Weights of a small transformer language model.
Training: a variant of SOAP for these matrices, 716M tokens.
Each number is 128 + 24 x the weight over the matrix's rms, rounded and kept within 0 to 255. Layers, rows and columns count from 0. Numbers have three digits each.

# layer 16 attention output (transposed), 192x192, rms 0.226, rows 36-63,100-127,164-191, columns 64-127
192166116152143084121168146165121098124132140087161165097106069141134168104143143135152114129063183105116151124109081144124091091151105142094117104107170120102125157132139145118095131147135108
126168159124129111132096117101142123112116118104112138120071127097119130132165076104122167138141151115136117135100126165134095125176144100147157142138183107127178137136130102102155139107086110
134110139155093140154103163161142129118112161138114118132157159154113163111109146153129146118133127153089142135133112112145098130130146131090080190147151140137148121156117130130163089136120154
099132130144128144157145133132112123145114161131145169127089134110155122134124110122157142142112125183128139127152123128094126110119144075114162097146147180145136155120117130106124138121123174
119117068138128113124127195122147141099111134115133114083098097146137150144179109110136160108129143095100120111135149106174151166140109149096162145124132123132167112138116161122075101154152200
153113107123146153103114149136100083124163153168086113120131128096169140151140128128106124119164124107148088099148127148146135119155104131141141133131142132137142095205150139137111106157134183
125097138113097124118099114149111149143121121106093113127135185108143145159153121130131168112116137113177123137149124101151113135114134074137111123108078146105150126137148142129145136139135151
110091174154150147141137117174138133132131112124152167172142105116147152138116106088127133071105148113081123073133162129116078106173134125142107140133108142144178134150101154126081146125146097
110092064147094108136158136081130119142197100107140144126128144181130128125171115145131155136074108094128140110152114153126136077145105092118118088135120134136114148135145135115038109135119097
149133081170141100169134153119054143170110118129140082127137116152114076104143133146114165090145108122088119093119123131129110177116128153132153096126150126132137129148164101099088122124169165
106122137146126156133135148093143181118153120108140131124138181163171099128151069149132108137128128135120139108097178164138084125122120157177134198078094145120131116125111123160107100096134133
142115116107126120114168074130168110157138097147100138146118089104139093106105136135153162149166133133105116135153127139113166145130140142137096140123129128135062133141117122158076163106111128
137119064134177118114163153130104144134086124125140163147121121146109093171132120093153141146108114183114145112124116143126094096089164117155112123150102134115178163103109115129120102120178117
097112138110125136141156108105084151119122127152158095108161143114110127114116173139148102089099097120114150106165071134107094132123116142143108116131112103116114134099116109134183133087149116
133147108120052137145107126144145102117143092121094112116137186125136140123146192163121088126114179118127115127141133143125079096111133131138143129164089126125124151126109127154085126167125147
118112152098080093083114167162160092102126154101088178129068125168169103094126096127139119122148131120118108164142093113136139125122120125106168115134094140120089106155156144101150122101140138
124111139151094133125148160135115105137106127145133138110104120134106182136131135128149104163142116097128150096177149133139165125110095158147163164137112113142088160141101149118106132144145158
096165155125137167159111142126200126156107084152084115085097136167141136122135114168073137114071080141094153085123141113145122155150084125100103124111168139092103153145161138093155119100124170
113126146129125132113163141131146125093138132083117121134109142111140137113117125115086136101145140100117156141138108153130092134118116145176135121147174154118138121127189098130155128117116117
145105113136111129095130156133107114134126092110130141167107102102166153092172107170159125129127115148211104169133104134155135126111140123115106091150155121161123172124102146149165121131150153
132158092135095128159110125115126120160164099129162145140196059122120158109169110136143176147140138149175108118099142213121116112161108142147118145130130104146121083135150087119113061127125169
149143133104119131146098104123123076136138133161108109069130135102109120172141092122124128161131105209129176169134114133170158091091108152147136091134163143150137119134129123136132164142084169
128138082124129124140130129121121148134093118096140139120124091152092153130149126163140149149112142134112150156109143152150173144127117141097174169122118137125152134131086155109167128134135160
156142093102175142114156150120137135115144147156159146074123120135178117111121157162151103128165171116154163100106131146130118134150134138110074124129100157114092128117113130187143107112113132
118130125131109152095151130128161140143083142136157118108150166155156123145138175143161120129138124115177118128125112088104094136107110119126105106125179131091157086156123131150139133130151151
108169112116097133122124164125169115141119131096155124170140117111124109108106095100140117107155136120137132115160135145152131127126095091112112140149126119117149134146106145140159117135121136
103103163194109145155153135138088114119160143138201103120155128158115099152117138119108142124118095116141079113124134122150148093155143128117124105111116118149179111094131118124075150115104152
117169133182161156110141125154112107080117137176143161137151157122130101144193126108151119104109130134100138088111159121098104137129165137126159118148125111108087148126163105124117117114109137
136119123127122110105124143101149124123086106077139141157185165112110130142138096152152130102140143122158141109087162067171114214107087119144109141136178133146116121148138152199133155167097108
089122115185146106129090137080103096147142142143136148095165153094121115152157126116118102139151131138168125052162126143140098089089128149128136157129086133158133125152124116105107112121132125
124096125173145140073156092110125122182147130107198146115102129085110110147089140119122101120115119118092127138106121115118133131106123129091136133152154094128132139128108113154160162132122119
142152150162115133100114109196084072135148124123122100161112118152115126165127163137133154112169115105108091099111122167159121145123108129176109162097128097155125113134089133118071087161081094
163127085133163143140134144178096184107103087149094120108114127147093120109085089110133125150104073123146140134136137109159098089143168115104081095120130134086105160099165109129139081118111067
114121140161130165125095108177178100172153150109154108114101154136155131084117149150137122142137115097145146111116131136137158101136152164102142118135150150157145162139147169150164140122147103
165125123140107179160131110115161094072133106122140147143111127127117096124117151162116109117088122138141160074085080101143176132116107107139100104123096175116140101150113121094147152099082131
155153106073086123125094158091110108111119132138077107151115167139155168151124138108146087112105133136102085117148170158148107102146115098084134151121128115083136102112171181136123178112107110
147113166156098115137129142109132106108096130191135129129149132102142164125069136132114107093126091122148115146091146116105121142091159156098140126123104134140156151168151105140112120114117130
105115145143122092106128098137155138101148167152128108111136093107133118050125105129155106095148148124143100150129120152119183134153136154108144117189111125151167175161116139134133122105130170
117122091121143096125131104107124145164150179111129152141131127124134166135092139146088161127085093112157169119114163136121133156136118149119135119140143118064160119113113091064111128144102163
121085143145121159137147139076148103136124126130118122166091136053092140148135162109142109120135142151118124143096149139118089122126140104105102138109185125126171122147130159079081157117079097
148089132143085097154181137129163108113183069128133117123112090167088114127123136119111133135132096131149116098110113111091093143136118162143131150141128136085129092078137117100123164153146137
139094086138157104162128141133092098127072142133101150067133122159140136138099122118105133113086114152116076128128132177184118151139153100140113164150113125136129104160152123105094133134125134
092142157113100138114110112095114101163123090109129118115119095145112076105145159119121146132105141106175125088100158127207128145137149132104097120138101073131118083137112122126095161116143137
136124112148099144138128102123099126109119121163141128128150113148094065092151127145158133124109153087127122051116145117162135125087099137118108171093131124156141106133147114097104071087132097
119176143137056134110105184159090117142122195125104091120130122106125082120141155116127179126150077106105105120085140113161127127089108124126127151065145135153114113114140084131154116135129106
124131168133168161094114171095084126109148149098110102136104114107094128173105128130158099126151135090151160094136147142119141125117150112094122165158155135119066118120197127139109118121161121
151133120105141186132156130140152112113086144156156137172115127175118162079113148126160133106115088118166120150123118134143131131131171181097126158131166089093097124125157150122130103102121177
127136139130114153149090121133129163106118109097169145112108155134115068147089189113127116119119126157106147164154078139161172176091140080150160130113156098061145084144102109105086074157138147
109084124183053160140147126148139127135172110125127110131134132117094137118080139120113153103126079145120100130126168128040182084138140137163090120174108141143162096099116125145162145116121114
130136122183129156116187138150148115094101132125114158137098103153137116106104153151130155100155103125098105104120138104114111077126166181118123131177110169133154135149118155126113090082162125
149112154121134188135154142165077101179107157169112156136151146120145139161099115095140139091134074111171134107135115100129102107134111125115110136179136083134125146136145141121132143169181104
090147126122125127143118143130115126195144155149145127100176128092126114122168097105120119129142096125156092188166166130147117130073153145151165144126123144127124156140105141115102134159120162
114120139158147125137120116170121128137110157155133130135103094131159134178131143119112179120168120129095154153120087158127156156183143127102101115117123137128130143173113125097130135180133123
129115118171088139081127120132165166162121142154149168075096181153137150173113126141136129157103178129120107126148120117130131146127149086106118107089112120105187168113093104139086119113132133
148145091115099116098143129116085142111120125165142095136084125107136155119129136137168142113146156170112147117177153156130127112089156100138109141146151179079162160163133160118103076138141107
143084142151108114151097165098112128132111128132088120142127115091125159117153151147110170169113081091114149117177161113097145144108072154135104110148103131113113075071091179132109146097155101
090132130140156124142109098127159159097139137142137127146078115132119112137145122100139124110134127085112131139141111138096120110084130144133136142127114124182139119110127138107130128116131140
108118110108115139111161124146159122093127089088116110110135109152139130104127122113136098147118120169123127201117131086140119123133135124146128126114138129107127129159122134154160120102119136
118134150120140122146133093130167121134151131175169112131176135137157094132157118131134134146125134154170114146124099104112138122111148124125129107120121131118133143107128147122124140127145134
129095127083137139148107116128139165131121124119103152145170130121147128121059132104139151142146142124118120170151142120117132150115117103106129119160135129119132132141143127156168165126076143
143112175144099166113124127101138121108114129110133105113149061129138085158092145109138162163122160149105123153118120115106141127105107124134151136125118101126089104171125131168122150103102156
150124102142129090140133119144165140132109127100175140130141129140099107175166135130136144139159126112091131145113128115109119132142179101149143131127124121127115141107146116125146148139117112
114120138173164112125142147137111123141123109130123127139140155153131137146097131139157144093094149155114132113109176151094116155130126114155170155155140122154114185099127135139112101117169127
096123115137093129132152139124123133116144114120167130137143120112126106149106145135159154153116162133175162134120118124114130149113138144121134093109153092113154155109121100130104102116130119
143173108098131133128098153138118140148115126078143125107103133153147140120112138132125153116135128114139111124178153107131102143154120115174106123151130116105127091109146164149128142133149150
179126152134169133098132128173142141118122087117115173112090147142096134162140135123096106136135178164104136136132121112113130129112120105137148119131125132063120120105133111120155165100078130
092111110137144158132148143130102117127118110152128149148131113115143108133116128100133133135142131106080075179150114138127120141123120118094141070103118120158113129144151098150119138144136083
112160103139124139156123143139154102100135139114142169073109116202115115148142103142128133099127127120110090135143149096122143079122127104125142146131123095144141132145107062125156119125158160
135121133134114190122105111172151129127117149152108155156136126143128154108145147143121099136116134102123050129131125100135131128163117123127119168161134123095113117167126110135132125148100134
133156139150094118127120121137158143129154119138105084152129169127135088135164114143132170115141134167156159130071115140144124136156109106153122099152134166124168150130142126171125138117140140
150150107124162134115163124106116132110161142132155158184113118109134157113104108119160156158120145142070125118131133109142122112161156107134145120123157125125140120128147115137150132104102174
141117154145173168143151151114119128154181135133148126161111111156123174141117163137078115110155103128174179116118183143119163117149150151131130141142137099185122141092132148137107163145148183
121117154127172111111138083119115154122111148130140121142153127141109128103122155129148111126112139102107114150123104122130115130123160089104168127157143111102138142134110129124108110118114109
153125131134130109119127119131112148132142136120107139143154147131143123117135143133121124156135111142166101144146136119101128126110110150162161080139123107137126131104102107136126144097108131
094144154108121112181116140142112125127167137122122104103144098130105112123141142122150124146101124154131104084134146113114115129135115117107168145130114132161127135160107138132100130155121146
149157109134126109136149113099124121135170143145133115160125091146121155136128096122147126110137133145127115139129134102093105128142130167121114136145134161185113120157145136099129125099132106
139121130115132117115131129138106150137094128144112116118119146101129124111142143106141119152099155117123126129103114074134102175108107094126149124099171129120118143121113118116146146141070122
129134103130124126146128152127090124128133114127111113128147109127141148113152122103139110123132147105164164123106119147162111146149149138121115133127129150187103117122131126127139110132184120
128139130132110110157096121133149103112134121095121127144126094134111139127126103117133102139123142136129141139151131109119135169141140133177136118126113120132109156143108101084097105120113130
142085155163121133142135124113125124133118136077104115122110139140108113165122123138109151152125132127128113096097162132128107120161112152090149141122105119135129125132139151095135105138130075
186078107139123149117132129113158119137154106093139109126118099158153107098125104097097104113163177126146104107124135098129122118138095161140168126100121099144104141097117111099095142078133150
116141148112143105141151111149150108134117146163135131151154119131101136109123113126145152088119127090105120115132109114114166131136160124124114117134118175139148127133142157118157112159126128
113142133146120117162114137089167149154133073101097148129108132141096094117130106128087127197094106114076147168134148100116133158137096160125157152139120130136123118142132122136150164110151141
109098082101089105103139127155121165149132144131160092161134116133124103164139120132163089121129139123126135129111062138163111104144157117120115099123126169125134148158110094149183108133145129
# layer 16 attention value, 64x192, rms 0.262, rows 37-63, columns 64-127
138129160151113145122147133113132148164183120112108140103110125118120100135168187148150146136154118099096183155143129139160126137140137115115083198094116136114137148103127172167130142150112124
143124154105155137140132096132139167143102142145133166149145110139160112137153086078134119121142145136130131137132163128108134082112130114138134094110138119141100129112105089123111117143128161
167129117093120137141070124108122172147141102175087118106101128117129098159138109144103127107126119138118132130137129111124066123105123129112123139133101123160147162139169120137168106117145130
139118151136153138104176166119133059119098136126117153091169095103171107117158163184137130121157133093126134129088128088133126108128098138129123094152126119108101076151146119174120156137133076
080103133139142172167171141112127156074133128118137136097110129097081132122160144120175146145160155110143145169098145109109164140131152113123132116142138135133164190158120125139126154116113133
111126122189150141114117113093150081115132107087157153097110156163134115144135121149129134140154113120157094115105141106127097100121140151142117095128137103080101178121141131161146101107141108
156116114147117161132146082117117126134170129131131121123145148099153125118155170157082156122144164129115140125130139121145137180157128116156093136100138107131104135133138140114126078135132148
119148138100156108136121107165160137131100115127115103159095160155166159138083118152161139161140161078162114110165090103154120111174176121125103123161147137100083107100125143116102136146167138
160127106146162109087157129157170109134079151150151160104109186110113116142154118091133142133117103095140126138118136160157141067122106124169081121187128113122134130122124153110109174130108128
102079124117135111091110145149109102168118150119149179136100162110172094136149104106109120137134167112102135135160138133132135119148137169112147122164164113153106147142155104114144137116104120
085173088105119091105129165147132117153143166130143162106102156177109144126122147105091121154135088124141115150155128123101181128096110114145135099118090178125142104114126125140119140103118185
150139178109141097067110126166126183176093110122166117127137160100159131154151159104121116094091101096115130103117149113129119102132090141151126177154123121124127161105143160146157120099168128
120144133111103118097126124131140095084113137117135094145147145096125117124154161109099136122148121164126136140115154147101146118110146193101143121132110125119131189102147111150135139154149154
162196102133147159125144133128062166098102146129147109127142137121095140160147138155119130126117172131111084136159128124157132076123163117155072097146112078122142150136125117151122123128155152
095109128169130126140114110161131133140144103106181103172110144109121118122116108126111105145114117189116144119149099174094120158121164095115121112130112161113117137124107155115114166151087142
143113143176129140089149070114128173100120154146139112160155136193122120127139119159150114135119131136152147139071143155107161131135128088107136110118114157131121124193119165148156140133128134
126111128128133169137140131203087162118131130155107093134161131140125117113127146122126155120145128169118095144128147128116119173130107091127108152134160103108156104116098149091107109150136078
097123097107123146148062195105086095127131101095160122110155132128120091123143085165149109174126170138088116098110095127128118123162118087148149106115149128132133101126124114110103111136127138
124145126116085074144143120118119092106113131157134102136115136082115141128107065137110121127124140099123126145135105101077110107157077135110114107131131130115102144138162140119130086191122129
107094137105092116109184096162125088100081132143146172099138087106180151151136164119126152160070159128145130111119133132152155144160130131144121125092141112126100189145129127102146155146181123
133133124119135114092130149125141145157144143178110124111145139124126116145140104104126108179122140136133130152124112128104146112132121108131100131129126104144129133106173205119111113147129103
162147116082093113135138129117150104116118104130138115110125093167106121122161140122097066167076158098081131104136142147119144142143126129138097158107162102145127142091126127122156127150119147
129127125092126147118151122085153179084131127114183113141129151166127121137150152155110140115114131103129105093096121147082146133127085125152176136100095117142096114153119123121161127123101159
163148129140131113117137089081120113106135109145113096175093083146124150097168107119165142168168128119164134105119162144087118101118144143151120136151102154108136126105148119148122085098156128
134098126088170200124135093094098102123085132115126136138181098111141133121118087135148115107166113125135164104111088077110151105127121114120143163132113118156124149101113146094146142116162148
136137157134149091153110095122122113101073120114081156116138137143116115117094131158116104185114131098096096196141122119094153126138131140133141105145117124143102160140143153142124165142125133
096110134141161156088121126129087123150161112095118106114120136148131126162125099121086125119135114121153145130127145139138174109165178125124089118105142122150150112175155096170161107173140139
# layer 16 MLP up, 768x192, rms 0.161, rows 0-51, columns 64-127
158105153134120083119092107146147168138159127118142122119117128157144145127150130128142123147124116143129115166134128136138110129158109137097145103092106115076121108099148157140142129129108090
113114119110143117145170144136159143216146130148114160118091179105132109104166108161162115149115107113126150099114098136132139091107122182096166125113150121130102063126113123143160112124122103
145113154078150142136141139107139153161128118128144133091141147133165107124109150080117131131129158166136156098074102141124172161124176136085129099104167107147170137148160108188171143108177141
119124135112141167110162137185138140117102167132174125144115142161145100108116147147131143154085121149168130154163135143154156131144129097103117109142131155153150133128161123086099148118171112
105121127114141088127137101153103155157127107161138118141137126153125121070151130093122150193097122182098162135134141101119122121150096126120160111110108132107100115143074156109115132108131134
088127135118140113102153155092121128138096151121118131119137124151125159166139164114170149132109149124146115141132150165141127138123103122127116114119128120095151118127129160100162136138076102
130149100112101152115153152147111136110127120105132134136116102147081115143097174118120093131162112137124180117118137144113132156122120145103123116162110130143135130175160148132152121139141117
142142122082118101120158110152117136092163092107132102103150134159159123129108116114167142136144104147156109162139113164145073116098120129086088105147111129085113133116120088093131125121099161
139077158105168125113068113137107130102121162118132145119156125100119124120104110126114153104096128153145108153122156128167109153142128169130161146110148178104153095124160109147146138134143142
128116154136135136155127145114128129119119095103137136153122163100078155187121121154084138151092146115102151124115085143119178119141101132096133133112159107094092143119159102121153111130142126
134137143135143152075104111152127123091137127136072126091076111120130162117133157100084127158128086143118106141118132146189123154166180130135112131077094044063167105164175137119086121120116127
122115105131125167118109097118118138145102136125123075118102114117164175131125139139145115140133104103156134108119131106143114122086109125129152138139116119137121122063147154104115105140139147
112116118131136170147157094081127124128139142116158148114096163137137124101132131109113151099094135133138145129134155118126117143150141114138156084094097139155127115142130137122147130099135151
144144098160151053134130137137106185130158115113170131143126124134145086097128065114096154113159103115148101178149127122100113118156140129145167136140124172135176166147103113171156091172113158
136117142111121132148127174108105109086101144125131147135140060129122115138136158116143161081117151103113115123093128165125179129090091114120115151131150125140139155143150113099159159120136074
148121141118129126134100125130113114118083169121093112113115147106138135146156141090110093096131121125150106148105087132126140125144135125148107143091181127109104122091102111177128117120146157
125130105149110156143118115146096128174110129110143110107133121102136156108168109105130155119150134133115126096127120193126109124099154099123188123113105129150150148117132105108088146105132127
118124113141158134136123144123148111112111151165139137109125107117098176101152159080126128121130150141130111112121138153155132100130079114140147125130159135156122107101161146109135155117093141
122112097146085111114120117131111131118133138167128153144138152126118085137125148135090101094167126162140123157129123125155110096129155158101110135164142136098065155156148140107102115088141128
120131126144155143112057165107147087123129122144126136117157142103138122119128184098125180118111132139137134071110169113117085136127144122075137085165126122157131112071148109127132151130090159
086129104180114117152143105101141158118135098135143148139115157119106150137086080079140101093081119157117138154115124106160101113129168144119143147167160137167134104151117128160126084123136082
120111102170122183142134129130120098130173047134137134146108133153114091159171122166106108090126143164153111166090139131109130140142105119090150142127137141191124117132132100112144142143175145
108118134157137134158103115107084141098119142098106139117158135122146155118144175123159083158133101150133137161129107145162117143134120175099117164129120143117118129106091132114110106112141125
138102095106152128130160100095140161157132057146111107166101168183096120106126119098110157121160122105184075126104123136138121140127120133101145150086096111121158142132148165132138133087160137
125152112167118109122138110112161091150153181082111106129126113126143130174144074141160142130164098147157122134154117156184159163156141131161190109088091155143065149139131173181190136126114145
135127138168134120099115138072106091111152133128124135190139126098172129098177123153143107166137125108116094132137157119133125159183121112125077097143143125140137128126121093150107106127137146
106103101156165140148063126149162113130086136148143119129149134132106138150132164122113134142120134189095116141144080140134129139117141144082133121091151151195107129104095150082134123106176057
118074105120127091096147101110086167113113134169143155091141107115082132112113148117136138129120144132099154143166094126138121112090114148108141166130116118096163110152130166157186127088144134
103120135196108133178109121113137136074097124143189074109144118110125128086111110120150095135137192106112134159113114108138127101151140130107123109089111119063166123106133136121145114147122132
126127131092126127153101117157105110152103109139190144130103154119120142144119155107105155081127084133151124091152119094142162111127148086098150117120114146139145145067124153157149124163136117
111165083117132159148134169131119114101089133089097151117105129144156140073131107116134136097140115118119130147111134162105115138098124134159064155090131171124146120144109128118141119103091128
130136109118152096117112121143163077145123100127123172142134170113148108092132124167097142144097128101162159120143138132158144167117113144108159187135143136148139130161130143101141160160178114
120130166138129141115136138107103150124146155078141114140148136092063140115188136094109127157136136149171132111132116088103156135095126148145176105150095120109110120096163100090108137135126135
121127106110095085134116166138069097145105111098145122154157129133112136108147105093104152148108093108128141154109141072106140154142119108114146132106092136155091105118159120158108110102103111
094115134116108123062108140100125155118132094119126107119132121106139130115156090147129126123180142099137097115137114131141101121138118123129104138087148142177104136124151134149135053159098135
135122154140165154110131100151110126171096127157098112111134104107114087109149126105136102149057146168141117164120123108108139126101131070153129157150135168138110171165124159112118096143149135
131110126114103131127119141134120140145128122164110143125086112139120122096158148147141178079116118154151100152157114114131164125100117158113161116130157154094106145131137094095158089157117157
088133089112095170084109105152158120154163077127121157107119131130124143143119160123170131121116104151112117182104174134107074146104068138088138123158124147139119154151122161097165166149127134
166161108137151117112150119134179125141172124126113076115159162141150194140110083087160131169095151107091130103087128148144123088151138134119113143109120107108096142106148143113098146092108086
139087116134088142123091133148163123154113117132147057158107122150091123124140144157113149109125136122120139175101102136130117101117113140086150124139120144148128095148100151134095095132090088
105103166111111122140119155123107167083129092146146065087107124124108147136093153116153127131077148149165124108136166167112106146103100177166109097172178162148114131140155146187138100131126126
130129085099111134139091113121119135100080118127113120144169122160115172136171117120141144138134107100125149132151137117130144127153128137131158114089206160137155125111161130123098137149157113
118123138110129153133105139146155171121105064130115130102121135154116146143084074153102128133144129148138097143147121158125103143134159093106127120180172086123110106109119160166142140185145167
140102123122149121172128117134117102127126151088102109104112188112114141098145165117137162138151072135120090127127102064099123146197133125122106120144077123112112092110149133104140117147125141
138108126126144078109117141104142122153109132104164096120139150125110140119148161142130148119128070101109099119123152134140105143131121109135173099118146135110151062138157127105143113118117075
147136132133113153106110108151104106085148143104142096175130119123133106100141117140098102120108114123154128106170090118140113107135190060114103165114149146097115163147121088098130122119101144
114098154110140130136114118098118117174139126119130140161126121148103145118125123109134120119172124146134102132126140109133135106125094128084124165135137142108118138133072088111156125153165170
083128129113160137149144083118150144149177190095116159140117162187165120147137165115154103125145097177141145145138117124181172141135136159139148169116124180107182154110145138146150092125140123
159117154147115115154131145108128135121112096104086141152118133109153099152132134124130114123138156162137116093144095121106143166079088143179190134138107105118116099098150170154113129157112139
117161150152124101136126117149142147158153111164175124167152140137146125142102141143101143121110167100141128111112123090128120143139107167100101114139152131090096132113115104126114136120162134
111119128118137115145111155137155163138108153180143149112149127121104121139118106125159090134096101158141098135152149148108117114157106125110140122062120114138114106144172120138122151145087165
126147102099145076167142126093128138094113152169152166126103098130128137115121112110148115129144158183172093110064106101135133138121139141083116124120128116118126106129136102105110090168185052
# layer 16 MLP down (transposed), 768x192, rms 0.173, rows 0-50, columns 64-127
077115110138124107161125141141096146079138126092087172125157113119100149113112118120083159086165101129126112121139122121137124093163141170156120088155174150144086104142127123139126104147161094
123143092175160167174150118133155136148108154114126105115117140139104125164141124185120135125122144110097093106075123127103108093220146152114146083131123190095175143132122163081116122131105139
146137084117141115153111136152112148130137100108143128112099096110109121137077144122094167120119079166118124137166079147119091153094143079134167139150135139165119134107089149090124136180114146
075144121139141114134088113078178120096132139135103138089119113112158113135143117119168151098109156106143130152080123082113087079091103153144106114076118119146130081146099121146173120141053128
205106119094104125147105137162123087117112135138101170127137181105134117144181125148099137101125098070102128108102143134128174141107115162107147148142104167141149126126145121118121119144142087
141132135127139084117126111171110132087094089118115143114128119113118127144133161088150116149097129114127110109167089079114152110142168140113127142135113172123146137107168136157123156125123136
146143143162148105160133162129108160118160151181125100118177190109149139130158129149084125121077147093127145113134144141128188108130137100123145100135125133107194145128109092119111093126109139
115146122153131147161108133131117140129127140117133124107132133124133148123143133150165123105137131121130163108143140167139148128138165137134149129138113153116100148119139100124116141145129129
122145126114072096105182171124128114114140094165132118119139124096121187111134131112087097110156132124137124148096089117122159121108160087147125133157153135167162096122119148186109106111142097
143144149122150108114129116085134126137148121141117137147081103153121143144088140166125151136118130135133140146116109147100160139145130087136108098134140134146162110164129134117114148140131137
122153133126119126142109115136140140154096211154127165168081106137080140133141174124139103072154117130151142051109135157107166128145142154119086105135152107119111148121147119114123089146167132
128142118112115076120118119146123111108088145142171151122147121097121156116108129102125104138099129134098121101149130147100126120132116112150156133143130165147116148134141111142129149108170141
130125117166129150127146155104100137151108103143129115131148182091104120116135127094133140134118158113134106125123111117133124095127148094122154122110170111125147158095126122132128163137105148
093126115200130102104144109138085139128126114095166142082166104145166112118113131155142175107156154108181127106156097131090124128124148129129198097125129164119133170115113122127111070122102148
105144125125156131142135144150113112156130085084117102155156138124101159117134112171117096113115113120116122118107156127078119105134125143125089143117145138127135125117097116126103108152148150
148113104122142130089142175131112132152126111124150145093119121137134121141116087133151121170108117124151152113131146130117105098110104132146128096190133140123211165150084154145137133139091147
121121174107134080110128126130130118150113111139109090158154159186152127139110171122124133131134115120153124168123113120124136138130147137098119098168152128138097105140095106147161102142135140
149150145136136100173118159125098127120151094149152110134138122168137136151170135151100124102140131144109109123131138109118133130125125142093148169105137135147134138125147108146159124136118192
108101152107132116114140147105139129116140123126142138108098155131082149106098148118151122164116113139140153157123164157078107120121138108074153131115153109134128107176124175131128153120103119
133091127149144155123162134137136138123142122143122110134160118098132173127144167131108103150146121109069133130136120167162144081136141125092130117133133123108133145154114131080105102143121143
175094149107155145100139149092156098130105173124139110091112091144115136163128114123112143183132138122151138140151134103102125157123101151107105136107123149103132160114105138107128179140182126
137133133114135105110126118120140135153104183138145127097126104134117146106115138178154166166126119078099129106143116140115106081094136132114102144150126142078144147122139176140133129124107087
135107124141147112105140174092163101115145132137132134106085125150125105113104136160097138125151135118136134106111132113153105112117122111120134113135080130131138113143131143175150153128137167
101153146081144177139165094150096103133172141143139127116164128161147104127162118112114173153114118151118093100173155152097139124111143129111155123178120113120168150154166117177136124145135158
116133116117073129113139153115134141063122119115151080137105127123162140204105094115124127143170082119119131141146139136163124129093125137142143081133123104098099169082140134143147082121130102
114112150119127141109114146137097144138138131146131137136143150155100162111088118121135154141099106096133152160168118130152103135102142127129118140094120098158161157161093103120132119084137121
176129118135150118141131121120128107129115129156144113143147179184151142087104118120109099112077125110108154106116146153152118131143136149157128123123132149103121128128108137116097137105104152
135118113146090201157154151129146102135137095120113121155151143129113120121178110146083134107118158125129131126075133115133139121175172112135138114110092110182138176094127115118074143138162095
146148165156144147091143124099138122091087117117140173112143116136123130162114160112113151111148106105081173118078160161145127131097105149106102131130129137189157115099131126140163101099119102
145120127150137201144124099159132126142096071134145155122146117119088137140114113151161062143197086096151137124119121115114120124145102116163126115121132096126178094089156157101107188106140090
125146131130132090142110113162127118090149122138125119110151120161144161129120141147121123105120097110123119182121130111137134113162136146137115140130166167133136116128097162148095166142158141
137141146129151144111147134181115144121116121103160126117148099102139128134131148140105155111129117147124114151130105144127134149122136143101114098148133152167130138124118125130121145104105113
144101126101111107120162132122123117135110133132132132128169090123152128082141095145147141119157137090100161086151119141088144150108122140134077128142121146152163147171102117135112097124093155
129136119125149145173127107116106110140151133123108121108125160105143098126113146131102090121102149141115115131180123149153125099136137122088121161114148115098148144133128143141120122151145157
138145107101087145152114140123117103166133142124128109102166164137160133177129122134103146178139154101169149096120158139128149136121136080141104074146127101130109120147127171099178109138143140
150130137151158113133150181115125159096152128117131129095128132142136159132118171144155107107120105093160126121140122124131116116191124167110153142125137130158172114098128098133118112140139130
153150128167142100152133107143093110140143146128173115163145134141100137128097143088134110128167080112073143128102111082126106152146095109155109101137110099128115118106125126118110166127138094
128136147135144096152137136103076116106143187149112116140123118192127108094134111113100164105134144074179154089128123112166149115096140156148085137129168137107130110092146122153105109127131143
092120121092132166122102089123099178163135151126142120111096136089117114145137139133110152124160137112057145124114188082102068136106121094154152151135115103151129108134127085155116089123130128
136128149120128141169148121122155155141131134134121120166126102105101123136159126075171141133093145134170111150089101142128125127089146106121165123135146090170154104120115119138132103095097130
157107140150130146114136130148095142104121096122116125147124155130091124123139115133127150126110131140147132121126123120126128093126120128184115121130117156166147126126124107123136119166145138
121125164171163104124120108131174117136150142145126137125104122086181087111081121133100108127100123165127094121121138146113166096108129117127140098189065124104110129137115157149136103119101117
147131124157143120095119122087108155099113155164123138113127142112128097165085161154147158095123142097112148139128128096112098122120104187180082105150112120148164158119156119080108143103133112
113117115142146080137120137147112167130139141148134131131101126128196152086099131095110114143154108124090129152160174170146146126105093122135117142100120138142099145103113134124114085133068117
091144148135076110082107151141172131086141131126181106158131130123169096114090085168159126114114155167156118079141134157080132145114112144122174107145088111105111141154103122157101124114113165
103118147116154140151164134109130165138118178149095090105133125140133153165119141123108133149127106072146104098146126154119138102142117142148149171156139174146105128121114139094098132168116133
155114133100144112160128128131123148105114090185134143131117145123140121154151092173107105123142139126130166104143146172106114157148132113154150086121068158151123129097108096093133122108131172
121081104147142135080169097136120115188147134169139165119178135151103123124105106155117175152139104144126125108105145123129160146140135109109119101144123110090142142093133154117116082070147113
120137119133127079151149141110138112110137089119126128141131142117097142126114146126115102103090128172165154149110138107123145134120140111169145142149110116148143108149181140139145150154081171
114105120143122133127121108107104120100169103118114120093156120152159131124130155110120157156141138099121119113112122156178152149106120155125109140125123103127115146147093113101120125167123151
090125121106127166118169132152125129121111083127094081056148070147089136120130125074100129131117134124116090116151097131113129144128094151123119145096143156112135111171128126132124105131152192